From a checkpoint of a small transformer trained on Wikipedia: rotary positions.
Each number is 128 + 32 x the weight over the matrix's rms, rounded and kept within 0 to 255. Layers, rows and columns count from 0. Numbers have three digits each.

# v: layer 2 attention value, 192x128, rms 0.215, rows 86-127, columns 0-127
# o: layer 2 attention output (transposed), 192x128, rms 0.148, rows 86-127, columns 0-127
# q: layer 2 attention query, 192x128, rms 0.241, rows 128-138, columns 0-127
# k: layer 2 attention key, 192x128, rms 0.223, rows 128-137, columns 0-127
v86:158112132237149084155143106163112102105103101143146129132128174090134176159119157136117186119118136162170120172177109165156107166144095158171139100153167113118147138111146139146119170131199115144123120105085165143145138131147072141107180134166120139151139111133078109105143150145171134113094142120118108143133114131154147141168139113115188072158104185087116172169109117125148138154136
o86:116077114064151132150151135098110112097113178147134116113121082128123144124146131140172154132115136144143128212150087108141127178104097137111129139161131147136132106168118133163099137105093139115174118175121170102127135121138125102091157127159128134102172124133124131190086139086093145184182157168132109096146101140100107139134151133138109121095117127156127102151093113124163104109136
v87:109089084126112104111138162124124081174131099097134102119149120128175184119093140164177122132139118123172131136116131125119099181138172112108136155157099092120148131118136061071128156147137131112170149155094153152173129096079115149084080197092123098097162101094152068139121113084089106127193144162135065150158077116186144185119177127145152176118142155146202095134129112132152143120126
o87:139123108081102115084117140114127147123128104175143098125116154166134164092221130097117117112131071205162139161186132088163102113110144158175073132102178111131162132139157140099121121135088129149130129090140109132172125111113151149150147118170148134145144125170151129135111124138130153132107133149092127181099128121086096118128135100075114124120142084063133155127129089149135079176135
v88:072209150161115116140120100125136165116098100126149158106158128128178081128141089102142099142081154144164116122122128138073127137149115133127088141080102088118143126135108137121118138131146125136128168176144124102117130072083119120092082130122132094044145160161108083090124142136150095155140175108085112118156123094090129119097106095138144167052152150096089138126124115126151163142200
o88:082120121161115196116066119153142104116138084117062153163131150097146132169150089117163124116137120164115148149161156147105161175104105154134108165143169143203123110144165106138122119161084163147133131097082171152120130119086116162148098131082127132149113108132198097111122166132160148119138107150087092115082110107129124171083141127124115155146105115090170110145105109144130143134152
v89:099145111128097134135098138132111161096089092170107148157099121153136127100093116048160139161154103167077149063107127118121117160075088110156138177144088124159159102113101106118070126125135102084154112103103125159160129103135089143110112128140103149127082174106072091095147136198092190027149104139126125131179135178151063077145130133131128132123158141153133096126171121066139110130128
o89:067104097094147128123102073160200159175146177146197118146130080163127136115083149161135173145167159102131107151138138164137142145160163113165093117179159088158144156093168060145159116119121144144151131084158101102134134193151134109171112114166102046156096092164121106136187094111132162117139145144122150159144159152071166155159103148118121106131078084179120160103137151182129147110120
v90:112182045120098100151108106107081163110163203089100132131064135139143108102076121186160179157148148150171118127109153109152148133170125084175113072138137103170161107127135166102098151138156084102119130175114203106112074145173089114092127164144098111112082090134093120138116116112136149110117147161120108104151159091139123147092112167161113122127089148184136152120136172187161096111137
o90:147096175113115111142113158111082116191111135104134108175107100131193069201133140150150115121108163145132113179137147122152130102121089148166150133103153155116145124150143066109139105130109156105084142146127112121188124120110104117158145116166132065118188096113174168137107189095107130093160065093162137155119086130105133127147127161148108079126078132130118123130112169124153158169133
v91:133092168164160095090122158173162127108125067129151140111125136128137113131135153102088110122166112135132186191129151113134165112147093186096138138120153111151141118075192091113103181143129093149086119115078134113188131116088092138117138095170085118106197127147132163102122111131135149168165158128128136112142120124119172099112137194173106166100122147133092164131134069150207130097173
o91:158146124118114160147144155089122114152149088172123118115097092123110123123103108136089130111115118129127190138122084107149134126112138166105139182133138128149102151147162101152125149101080152143128145038099115083140095100135114130114117185093139132157107140135087148118094115146147139147132116119127135064116107133104163152162145125142103146142114214134167110142126116174115064125151
v92:111162116166161125125126106092105099144138151094084155108180162123076135041108119122100165128091072156155068093098092139162133160134146135146166063160131136165137142171118131151139143092128124114134117130155086147188078109089117135160150137146147157156127110126142143163120113117126124115107114109135105121116060114111143110103133099131149110103117099127181155166148159141107128143142
o92:124142125147150127144106163133074144119139124106130130118132133116132113139128116095134123151096067095160071131166134076110129084135107115107098118144121150125177119095150103081140127108132133184123140228148150142154159144169121108128148140111114105141128096160089101160103172069136133111064158131130138109156133196150127132114121114109132136078116115126084113130129170140170062144144
v93:157131118114118085133131101101145160111151109116183066127116135110133097134108121124148108098152184134118159124136156155178155091135130151148188151103110143088137198100103133101111120170136137101186096120107125128112134116136149161107137139140116096129096120156071121183111139143156089174130137123124113164121149133165116127117100132151069150129167117145140113143124083132125121121156
o93:112106137102098137117107098126155135095091142129120137103133103101151167095139136171138111114128108151110183116090124142107160101112116119121172153144103108108140128165128103183150104153115046122145154145144143096139164133105157117150115131173097090133148110122129125096136119128135108110130107124042150077133099082091128107100128105131130114094138186111167144111134075113113115149099
v94:097166118167146134129098161113143137106095152146108157123112131115130121185128133145135113140152114140129151123097107096086161126104091098150159120094118070131156166114087138123113122148143141150092163105121127099102160151150141170098133077116118108119113119108100107102096150138079127118115157113124124156193116134112160099074105137137169125090153142122101149110131149118136185165124
o94:125163143093116128143124160168150150142079130129095092129125164095110111122113151123168139131122164098085144169094169143145125170096162161147084136137177086127104092113171118145119160092133122130188170101083121136106133109122123127125114092158132115137135087105149101081154131128100136123140145110138114158135138130133147153128156112113129152147101133118116118132105155116163143128115
v95:154103061074143169146156165109113189067138133122095064128101116070172161138076108086153095151145186116083128122146141169160094139157103138114117137154137115131177188122179157086096091171160150083105155107122143115125104125090139109157112165108140160127158112110152105155158116132087116091114121065120143104164105099155155136179102188159125112099105160141121152091129092103099102145079
o95:111113169113124103127112077129151096098120121146196113141121104099110144134159120160129148133113174131082154156120101109154132078092160099120123106102090066105109137174083123101130124122117130135087170149143146108130139156120100091134122093142182148117114168115119122136113131156134128066118073171155152143095141108142085219178167117095107163093181137157125162090113153105103128089135
v96:170142161112100119093088161132175114191088105196180120104085146124144151159104151214159129134109163148200089081069142154067138123152098140104127140154168085133113102160126103152106136098159122154130099117067141165097143090083111136153135142203137127136103069139128133136105204108106116098168182097139141115105126114105135130095152087172142052142148132146130154060147107185101098110093
o96:136040150076152118085186147168127084158189145142130115124179138133138116123194126175140175109126150126145086111092137157100118107165155134149086159132142201131127130119101133125096133082159204158142129129083107079134155144160111169131120144156125097144123121143158144121105105101173131096112116168141093131139083154104168109129159123142158133128098133138160087158148110168175118147150
v97:177151138110127096091180113099152158099094161099150141122089161105088138171175133080100122152123164131124144147134069127110121140127047117112130116156093096116120202124176103135120177173148150122158127091079132150124194138132129113143119137102155120139101138108157128074170071181094139113141157125157048103114135119119097140120120143144153154071076126128082087131137103112119103087175
o97:106140111110183142115146148071133116117139115110147119157177115092114123132171103185091120112194102129143146105126143119117125117133138153123099133141098117131172184165153136154107120112128164123144167137156115113091164076084094072097110097080169092115152144172109153155123100118139192129132163085131139162125111070134161197130108095141090132097114131164144090137119150138137083137064
v98:150131120152145141112042120096168135160134122156121152078128110116106111185134131133173129157103118137137195108148147123153132138084131135143129140132077119142121124177172150173120123127111167106111091135127125190118125095154107113111160109145139099132112122097105144145131156131146115083099155131125135159145108161157123177107159095076138129113109141122175097090095186112181137117083
o98:145139146080128104143160156151096135117133119153102114146105131144102154097096177131096116102133165155114107137121144092074124127172118109129120122129143118153144155099136126144067116107135113104124158156128104151143185136083136134148098162100090141146107111150179130133178083110115153086227191139125137132165117189100151081090157142148109168073151123108114146161106151149107147134127
v99:132085138097121108140137171087139151130169096087113099114143123128122122113083114154132140174115111145099128101129142130153137084122109146122174155147147106188153103152114150135043105103120153086163104114132145138095135141113138102144164096156125136087140121079148139130091049062133107177136155147150146127175146156118158103116096172119094157102127113140148103122131122154123198145122
o99:162132158094139155133086108116133116121107129209138123118165084139135091147112136088114147089114136105116135130093157106123138109097146064131173086108147074111148119108112116134170129102159116122130169162122132099160114067102087149108139184151111155138120124124123156125143146150096100104082137126081152142103126150175165107117134090115109147112132159118097145124146191133109137156124
v100:170108124179182084055181138116112089152107073159102125176149178154071141160107147065124118121143170120104102159133161152206101133090121135159130104160168107132122139161102114140114144159128102109162139158162162106065118139092096120127144085147134148117184094146096136146073112137098125116145135178139178175134160124071109106115087149080060187154095136172106101199113111144139163054166
o100:175163149118139049148139118130120077089089155128166129113189082144134097105106084135121155128135105141084164188113172138147135146130124135107085099110102104103156119149132176156143099117099107138082165173081190132098073124099159129130142130104104139161105113141139143124082146128108169140103116102103159045142146126085138102107068097149085103144100162080112147093145121139148143154112
v101:146095153162195101194066174166115135145175123154154142122125125099164186149032146143099152112142106125101121054138127149222154100146142135137147091074171148166113153099164112153095142131123124116164089128106090078149133136125135069098159157105129052154160117059116146124139108136126117092092154093070152135117170106159115137157154162106168130129115088149132163186131093110145104145120
o101:175126071100137132195147141115091158178129191130137172086084127131119137120137143090122125192079146203116122123120114091097139159106103104142162126128115101113145089113115120177088117138133148104136080131135142097098087114151096127132150117191135157107130144116121097153125097096128133073143137156081125092132092158117118166110138109144135131101109135141131193148142178127112149161134
v102:128145112103056190115133041129140175108170155157145077102097179141132153140099116113100143104097173107084153133108195135134117159124160075156182131142109113196154180122150113154114131110165118132098091123122108136132143115135127141148112147126183144135069122155092117115209115109098144123109148169128112138100220116153110093150188104155108145146119132069143170165106107141081121164163
o102:091116117199145133168125059113163117108109130075183117163145137168154193159158081147110095124085147163123154146132124130128125135180137087171164140113091142127097143116125126119117136106100141086116125117127118112145132171098111109123120158138155079121140147117106157147135117144137095071101165131127114126162118120098143120190153128118134151075094173145124125166110087122164166169119
v103:087114112176141112162085135107136118134105145115153160133152128078114100125044147146148145094096150122117093124128135165087148088131127115116055161160127139153126133124110094081128091087099195114108119124111105131113119135112084156139180128132124107086165157124151126099122116110164134136112185157104215136158148147137129064064065073116101134102121145152131118124115163134133085139070
o103:153128133112177097102154089183169105119147140128102157169133094183145079146172111114163112155127198105054126134122153123105136144110131133098158142112130106126147127080144138116167144208142154160139098157124147160159174091151076108193115122169155130183080096142162132084131141138118181140085115128099126113100059159180104110156153184124134143154119137132139088150104140107120129116178
v104:175122093174146074112149178145161098136135086163181142141160125137147116129094143079171089208150170117098135111133096153147169115108172119134183165136129120117079082133101150126127101075142142135072099159152101117080107119104098129157117129133169112092136169144169065180111125171133103099104119107166131101149136116101094159134137152179152142135119116103065131144088134134187164131092
o104:135134105132118101121112116128133079178114144136156177079168119121094129084139133142124166091166126140111122157122128191164087130091130128134106104139128094079139110104098149146120159153162075153083125124086103139095146154106136165143090179128092137155117132102120104163117113109137114082101149147126135171111087102133125113172156158135093127183096109154202142114073184088093123118120
v105:105112182086089120128169101200197139130074157103109120136133165051091161145158092133118154109124159175109112127120141116127131140142161132115195178119112139119100126093138108088116163115160141167149153129104158131154160101159105192129064125107152118139131113144117164144136118091121107136168138130184102081105156090170087113101153110158132127130097168118076156121150120097135132111114
o105:143061179115126176110152134110110123111121138075122106107095102155118138142162146169081093100129130103132104125125068139181152128114134122125075136118091105126087135111130161141091136126104187157112129169091090158087148113158091123144169099110152084131133131145084113157142115081149131181080119106046100181132173140159110120145115117133115130097108158119179106112113098125159104157123
v106:111101153172080163109078124108175093144124136130147123127158113109097117095019104133146072124101063124146124182110137143165120100134155122157111133130167095107155117103109107079088126101170129119170097134129137042135146135154096181150118080119159125093134118126164137181150178084161142128143154111076136147181149126136115126196172098169115127149158158093108165109094140116165070093164
o106:110092132133097075094133105136079110101169095187131125134087129101153118099146112138121109153126163133119138098153113144124123177148107086151107097132119101115137110156144044113111156146124091099140126143119167133137174170074101072128186133128154104146101111122086096126089138118178118104087164176101081087154119125124136098147142162150142117148056136119148137166127075129118148201118
v107:145169166128134167132091173127150111079170136082135117109092051124199144103160125159118180137098146107169113110118149124179129157186150113161183183102135152122116122140248129109196126088094120129094168075051122172142163133102084168132099128087169085146159110150150080103112177125160092108134146101146102099133188149193153107139106128079118138159074147117117155102143128133114128143086
o107:151102148143100143162154163087129125146142083102156111095159157138088129111175160123109139090111104159131166147162096059133148163144077128067140162132100136108092156131131163162065106173174120169132143078165087174175165205100084096110125104153178128160089173096125151163130099068105121112124096139116128116123130139150151120113135100136133145132181156135106120110077097143187130113171
v108:148063161128106144096162153160187096095141148128120110140151128126162096113127128115162142092114098155147160111131096047112102157155135180091128120108133111098141102133131109110216131101135081143137102112109090127130160160131047087116091134091117108178191181166147157114152099143167154164112143171171126108065114199153153099102160110064128142078166140115111093146145158114179157094123
o108:165147122140149151137147186080163113097165120124094136087100114141114173153099134120129106139142107133130157113128089125188096136131131098124106163157117161212102136142123139127142145137133149167183120118178068156147133113125090118152125176098139192142130121099156116136128096139106138189103134128102134158163161177141165144091140179180132145102157075120139113096141101126117135153136
v109:097146082087194119110145110110109116136163107101102138117091129146143157138177154130067152101082095125147155140092131104108126122122181104121137111131146117114093131169169144167123110105108152161149161157129144132107124160110138136067147111134133160132103135131115130111143138113159133161135135096101135132135153084098180191127139067136152122164172090149150134153138132165097124144102
o109:157104102152117122173111159176152151140124115119128107149107121146134110143147147112166058153111134134158096143140170093102103142092120159101150157100146158103151132120110128122066133117127096150132117129103158148128116095082152121120147109099128121084130111095146191129126136094137127116098133160191116113113146091100097124091131131149112107113146130107122129166157117136149130084119
v110:151205156127071117090107120191110096159195199142147109127118108141128158102105126154124138179144166126104121131065095114175109150103132114131165090143100110079155138116099110112144156135149087119143119170094101124115146115130128157118089149099123117165157122169149101167156148145140084125141113094104082097100156095128105158123087063128146085133139066163119155133147095169161126183132
o110:118111123116051108161104168075141107154107140136111120133132149100147192112155087178139121133112072128179095115133151186134115134121095144130106151130081113116126114150117099085108111180154121128183121104152121116123156215142138147137100104148125102132150135093086106143144134075158131130109143057107114144123118122097159106110129115136131150133138093156159115116126123124135109154133
v111:151108093135089175128128166140192163187174123085179138142093079115180086128107100139155077117143128139123113134133105122130156137128148157149129127112189145113150129098180124123140120104156111197122150175078117115106119170141153103127113127094095145089127122124107127110137167099078126101137145075108141124122169088176142144133139110140128108187119115174071111120129129143118144145123
o111:103099168111115137135131120145110137162109137114143124090118119146115131136191122101123134098101194142125144144125125127126098126119107135132122178112130091090107096140088153128100110194134074124150113063122110113120107159110137115101149113147123129074058130114078133091080142173103127145128099174173077123127123117110161141100129155113138081115139105107102128155128150112116160126128
v112:136181213167135121118133153145147159102164129089115138145157131145176134121103082111099065077052111078095176084142106104115130157128114147104153139134139150117117127175132157143150155155126147148134153136109096155148161131109139119131125136065147147162078102184151110153123110129110110149103145054145105132084118163143140096102123164110138094119115136112139110149106104169126147160182
o112:069154124146132142153105108119134157134157102105133117107150146168144151129118117132179133158131132132171141137157127090160098128102140117081089137153072100119126138096070157139102123160138100105147168108129162135077160118141091118127154148132072124170142160124113139118133149146125121124150167110117141131125122105146136181086125100138136160098133153068119104095124111154117154131181
v113:100138120138113049117178137113182138148120146069111171133118128082075163085092099137143129105213163143146107128170148105116115154173090176102100095107129128115110173157113100094147137113151153151157147141087134155149128159151097143140097177125157096110146142152112125136039123135133185141103138152175105145077108164188086111114081128085138136157155143111129096135076145073114084106115
o113:153134099107143117067119146112117102097132190100129121080076152190150156130184150156123136139158163130117138166104129075161086105099139138133123121164109147123100142183110120139110085148150129173135142214078127118097166097127086123129190072117138127135121088182153117137095110146068130184135113102098133170102089146081146114125085143141126124171111103125076137088121110155133108102085
v114:107155099158097155149150106097083097160132163072111151155123132196123143097109125143106124130134111050100056108166137168139192145157122102102092116124142105150113152090177140122105166132146062127106130145124156112082090107139135125153121134096154104136106105130148068118088197168121160081148099113140121204112155134147100137164132113152128144127135168117192112116093167117137140135115
o114:103133117085159073092129161126072126155150164112165136168140130179144136100114121107168153117121168150158135160138143109144113118168104134161105097171116131119127100178089081114128095144134090100123076125119143156124129167145138122134140086135145117117136123120127139145142141123052104060121131091152138141156178077100060148148085142083156089152090128126093149177090146109156104129116
v115:101154141206157073148078143119069117112127103137142115096107097152118145120090111162119137083122130147159145101146118130145176143149142112088168155143122179115124154109178101195110141107103138122156088103137131142121167163130141156107127094163090131157123125127086073156128123166153149138113098126095137076093138151132134167109125149104125146146124147144179123103139173129218117127123
o115:143131108113110106166111192155115154180142145148127115120144089150122119099114163122134108147145173139160101109147106107154140100151153141084153110132139112118136129099114089168116106117113107102142102158160125150117145160118136104160103167173123144131178069138147158107140093131132122168155109139120126123138089120112093113134109103113131129097178140161158129154083116195140093113140
v116:134155179161168077171148110176169161082079173054155135167097093173198100076136099134124101122093109150139123137107105060154105117110146106238120105124112100151159168185128158113155193079068137136130114093119116135198115126129126081134177133145140080096116123174121171155143098162113096066121121139122120129082138168087095032131126176110135150129104107156161117106127145111170111147116
o116:065116138175129134185098092107094139192104096112105150096118164077139103134101135113117117168145093135097118133087144123135102081113138121071150164126160127150183106177142146156137119155133160098116117118164129191153099109093077083148190152148122110200042170144117162108179091152166135099187137062108172127154108175123126135125146130165162070156112127100100124118123169161136134129169
v117:081147120137122130100088082069123097162130142102127142143079104101138122166140145121152107124122117147109140147081106138123046167177095139124073124152136096137118154105153132113121152137146130126153122095125132135067164156116096069123131102116105122181115163134170143117100133117123103105108156142100160159156126127165111154089155132142117077110081167166114078123134156171122086153098
o117:143141122054102118111165161095129088116156122109143099161151143128127087116136151104153160182096158121117156144120159138135077111154162064131097108129107116136146141142146093138093090161126160141161139142133148120163166141113134075108101122098161118096144173147172117144181117137139169149131144153156113093109113120161132138093124151119128095072122110113147050157136149126086172122149
v118:150123153130102086151120098161117110161097084154159133133122119133106111095155175114222127143087108175115096092095143123144047079096088157172178165145132093140132096120086166103148093127101081162101147089033169117093127089100086108112122117093157141076092127131132123125190123095129065123098118120070176218160097099161140094096158156199140113116128097137073144118146104149175133147095
o118:155077125055151121107104119159158104149113123107140119150103112107099120128093119124152172105122089165146145121142147161097119132135117126147090162111144126099171074156103112113108174196082172111169213110132143119168098141118189095087144106157107123146129149182128077107173147109152155118089101156121102137148125172179149113123169144186173088083079135090199095070107147119095119122122
v119:063138122154130176124131077154130090131079157136110139114179135113121072103115139082087119156140103043154090140126121140117117161173117094138100082158139145115137119128146096106123115111148155148114189110149210098161132127160111130104128126124137184155120130178102120099167123093135126070120152132102107103157107174125139151160147154121097118151107089139124143137129114082166084104164
o119:109158117127122132086139152147088134113124140123156104102146101112118092129121109131149067160138133128114152125204105166133123143138162169114138108107174126149129132096100103072094133127134175138100096083118132129122149168152140056141172077073116074111144142160102153162137148132145139182142141161134155093180138147148111146134142152098147110146114129180115117107133105149136129119133
v120:128122091170149113140164072127140105146081135129116158112098131119107118114132150092090158131171117096187104082124067111113150163120095172132166141089135139133114110133129120147125176137171070112146142093127116135099158134150089159062137145126143165074125177155169142107036148107142209095198157178150102136138092129117135121119128076136143167080153181169155140127123168109148155119113
o120:150113166130150151107126181167140149177103158137131139119156123168099151124114120129160110145195142103151099144154131132156146111104139171184111109195151153186138148200196130166170134144130140179120109126110113118196168083159133090109152091083114112162138102110131149125139139096104181120081109167108104125140145143120128157137102105161108116118096118117092136166129115130144114121109
v121:107125104144154094131151141119125146139111103131133153144154110143113156160115112118115138140140151166124158119143085148105140109129098120121205111155110119154156175103132156109082116099103084145116087113109105095095100128116103098121067111154142128097129164104090147133124101147114139112044100098119131130144092145112105121110102085162125153102177130112141152091170101092144083132111
o121:134123058122130120126090168136186138135113181118137146117096113142131121125100124130119124095107149112111113115073165138105118106166135109124103144160125103093140103142163110104157090079100145133153120143123114086115144152114092108120108150143114114141111090160158089158166125136132145113093116132164115124156132160122094192129161126159137139116143129161185185154116179141129095115101
v122:114112078080133135119105165145121148109089141150206125097107125104140084115078141133145129075142106102093148120150176121148111128097070187150124116150170153119116085094115164141164148094109180097163199099104108109130166061152099168169127159116162122174128116138152195167103127095136160174136109118100088147107113117156109054148060175129154094152118148124167087133146145124131124156139
o122:169114131121104095173142049175117167111109138140099160166106103113124190135111158113120143112164137110134170103149126099131092117186148135114116136169081134172068145148122112144119108148184132079145170144134114137145167134190175129089199144135140135177146135140111084106144209132162167128152100116109129142087136120134105126130138129179112147136081112128092127109174105127141166147163
v123:112128117167111073076140167093139104194131103134169120167118136115109165163138156129159144145057118172122090091133125139154110103118111133105131111125087173105121146168173114120138104144136122140163103114132120126106119170087085102141115111156122119137143170089083100113129099101090145133082132100127143151123166167132110096140059090098191129153085143102188097150192108136119144108129
o123:144165066141184094094153145152151143113098143156139131120160114201112120113194114132110128115094099178123113149123154166092099196128100059115105155143115127062185115124152156160132130105132129117151148146181143162119093156127136118123140139155125199147117095176144086146118123133128151147128058152118106121083128115121146174093131085091132156135109092133101093094155137097125149124119
v124:168118103121106109104071149131118117147132144215069134170145079144105108114115148113147114134110109159183104139155107077186102176100178160141185120110103149129131074152092145129140126107095110098129092142163084116043136141102204152155165083079141183225095119189151111150062180092118166128117117069109132073147119056092130072117157133150150113134145154085080127093119102185163121124109
o124:096154181131058055149117153143128072158105067129130117089119123105075151144058137116122183182126139105118136088130120172175148152142163134131091138131128170070133149083126150126106146117198077133102161192126181143086142166143092111098089133162151176143185096083100144113115170163184147138106104173115073127142173137150143089129110149170148134111095143079070117089142178107098123119130
v125:146144190132103139151120136076086124059136145084141152132135089122105165049172129205077135092185130162109115124102124109096141105112079140107079159087129133108159116092178123144055170169117115109175137127085086117127142131100205146072111095158137116070119115142151165184063101193114159120106075157097161097134087074071133116091088128060116127130183114149148107165140193151137188112136
o125:146097130179121114123114187112160208168127088129072118144101131069178139118098092111122156136121152081114107159118125176125104147098115138108141117129134096113140174138181085184148104187139134131212124067154162109134124096112200198084135126082131142103138100127143164067131127124150090112104098061141167127122171167138120148128089090105104166169154140141101162166094129199179120139148
v126:113149124145136135145114107151067110106101196167133114148135141116119120126138122152094124116133135100161090128138122165075147137161097122168062104150136132160195117161103131150102151141078125096071118146143139125087156116111144161085131121165157145097092104149091132110161123118159153130106154115132113128157143144122198129165120097070108103065125134072105094149092132106067153138150
o126:108144159121159123098127154135153108095145104150159138157153156094172137163140098087171141142112169128065137133152151178083182139133173193109169124147179118150082121102143177171139132138101136120167117150089189136138135111118126170103122159131154111099159131121130154121153170117112127160162133125130129115132116174154159155110152168134156123147154155172072174126110094098169134087124
v127:094082137114095156127100107130125138122077130144094134155109131108155137163157101134148144146148084108167152080117113154114116123109138141127086177130127110110120150110177109116102169165163126162138159134095146141106129150101122074123097101135088126193094118096136152166113173180179120131113156113126084150163102081118148143144172146138153112127158166117171147135137126093105139122095
o127:100075090110150154125160158137122165113133119168131101140080135136152115116116184174112127137145131161147143137117105152148117133114134094125093117127171153152124124144140102132087133135134166093169175136149148144129140138148155187131106121097137146105109168118140132164148139118146166071138130153169106085147191145119083150086121142112128126126118143127140140156148117107089104159129
q128:186131118128124155212221152127111183150136119138157194116071114138125120088085124180097175118127121153112137156089118135091174120070152128096082120099167104140140102147167112090158127146101069091082135000135091120148070158100130117084082106153091062125092161166154100172145139088163160106119190143175179063179120111116096104148136111205103116185130138133137121170104085074139086139215
k128:000104146110145098130077188142169050121142138157116100123179135132097095128180087158105124123194142111145164090142053134146096131160124123153157113142137152136120226137085245115074196088130140163221202112146141144083101072146107190145125192130108145151143106058055103111149088169077073185086148090083140158131139186133126123115152159114163144068109142090093160164085131140098106147055
q129:124123086116119137125170183127121185207141135129146141104109144182097133119124114175095164136146130098099136176111116149099139097098120121121120123133193125131112119131200114190136139172093127113065131090127116108186100132097122101130052111124167069135138105093136151144157154160131162105057148099174136073128103137084084116145157115131155115134109158130099110106127134120147106183172
k129:255194147079076150160211201155099201223132127128153138135085108106124177091113107130114208053091152111159141139078143155114164124056137085151107117090115088134114123098181154118175104178139114072112102080101074156123115133082069052131110077183102105167099153184150115130179110113156162117108219150078102121199082075120111110175167108124099100181112110141155130120098121106177138118167
q130:180171080096143135155147102124129157143102144138168158150083105154143155089078142145132165118115154155108157169079155146121167111110158133088063119127127095142121063125169110118121104192082091099061117031123121131156111157143115104132114112131114083164134165183113113140168137093169159098107165149162170119170149140130115114145152104149098130176098122155164115130146090100148136125183
k130:227180064097136174155196139128109255222023120166192156162054121179191136086097121132064177143120117136096163167082147179131165115024167082077100094082097090105115005121145098069190064179092079079067129000087038082199091165126081122087089064100087102103101113181183148186156139085175188084093150143107082086178115087032085158136161116178097073212105116136206076130152082104141206101204
q131:116113174122178098127104117138101091089110149115123105147178146139138113193154123105170099116142119120160121122152107107165081123176096148158166169159107174132118175127073173149106136069163149142179137228138165138134150095130122147152175174117133197109165108072104142120134126145128093175149069105089114172103140141151156096150116124083138146077158154135116141105162149157087137144063
k131:023068188175173089110000050158177053003130125109097070124229129109079131176152128105203041152170126145156086099186097072181092141222094165198163118199136173150122202155081149179059162068134183153189164255183211161058142075131144176197147223138175181083150102073074145074154120162073101156114032075155163180058156216175170109143089126054184166035160114131084158173146166162045099133013
q132:033098110160089127111137094075123108119164089066138148123139107180135129113124110106143168145191164095098106119097120149125153187198120171187156097143076103095089135146169082167123142110099128098085115201080153114142125139103123120185049138106210100157144104119153127109124089149133092079100104126154122159128167168122119088139167181082133134099095127063156135109134134136115152169097
k132:115088140098111184145109172056110100095128121133092118137146115058107123158156163068163128138098144071102067092143109116166078131157099193136153148121156142141077151067123111128059136122146178116170135171191162148116142147096054154149156128163139171124129157104095097124153111166080129167137071140092142091106066178114119119119125110158084124144147123122113183144169159119131096135084
q133:179142118101095132048143129032122122090133063101120152184121157123076134144098112035076073135092140174148136162110190144116108120087151187120093159145096067192092128137106150085098113167172088121118132167114159171187125188156069134158120195163152128183055141157095087133106100089097179104127153169101124147157169169115076139080041144082145140126117140106106104125185099132107186111166
k133:158126120100134211174120117121123191176113087123186072050113114094120136114149112173110153161166133142116103139088144125111103111055115144152134139119133122077140103138133149111108127154106113082140131095150107118149131135138112133106119110110112135146087158144132099156168155109119141132136129137161119081124131139096145104142133124195108120115171116085166151126105147167145152156150
q134:129065175200144169105071149107162182120154141112095148126061140130145160173136135118109142130093134147127123150098150113122127118154160134137152088114148203094075114077078106163160132171099169077163098111167118153127117126134201117149145126095112120118163145143133130147146160169135091165137095186205153125100145109153102111092167158149102107107135131128117085102116199136140099132085
k134:104129110138131112144118106139089104139236180134122129174146131087103156096163113118067132114145109119132098134129128097162060148140117087164160153160133137150153112147145099118145140120112165177140150130126118169172136142088129100129122111122149148154159125107106054125126138138140135121140109160107100127088106106157127116145180190144144166157170132137109122103111127115138120189129
q135:044075059095160138128175114144108166159140102127123110122130121117168058173189108141133109164065081124153114147167086122066191098131142072180139125131097110104131140155110102083166152106139106095117166155098150133148155083131165137143081123149124175149110095199142093120134189165169104113186173152120069203138170157137112097125160139136104141169110168104119157154091160137153132122127
k135:154145125175073167149129166108093121160148139130114139081133145109126119170158136061101099183099105124138116084185136094167181105102099187137174139179118073122123140137096153123157101071156127132179128133098138182140190119132153161102076111151137102148097126131143154140156144142125200116123119096159142151153133150110111122142111199148142110116062167144154180146150123117114144084115
q136:156155101140135133115140191102143074092127120158171135116132105113127103091110140144208145098138076104117169111179116072169146146107129136181132172164123170127161112083107167166151134166116045130145132097176136091154125138144163152130106105172127072117113141159166207154150140166086069142110125125119184094094151142093109112100158111139115175062163119131156091063107127095147103142168
k136:139136200097120156131134124130129111105168140145135134155112132160108092124147072157167082093148127176158137158142147118093108131096165139140157156124109143142122111087157151136110117144129138127127130104102125116056127164114106146086071137132096187167130160135140121123137121113092139142128112141118153085126087173169083150097102095113139106195117138129137119129197133138136099090115
q137:137123057128120174132080108087049114160115114108108137150094133076138169100051125158145085113152138141113139058074142123086158148204119161162134117177084095120148098117138165126153112137144105096131089154124142148098096117146162159106090134109158134164105139147132147181114122141107143154193104114136142115087159090136147117109083195154192124145162070122138140155154102093105168123172
k137:119087068090128120110076186081138121166137118166148135113165125151116126095113164138124135123126112108114148122141157125150088146106112114115147151121143123165100157112145164122119116121086095148138184142168112147140116116158122142089119120164075157155136139096140103122099106129114121156146130111133125156151105091125140140127180116135128150127142090092086108134063188139086109092098
q138:103083121167093122078079154159117177094152119076117086157157083150138081143073135085137133161108149130099177091171121115069121161149121112139088101167123150127091127099164130126146124149112165084134091084154164113079110176158083082113182133140106113156118085118139090068080120143140154146115093162154134129104109145159125203117099131142143171115139097161122117127102094107142079054080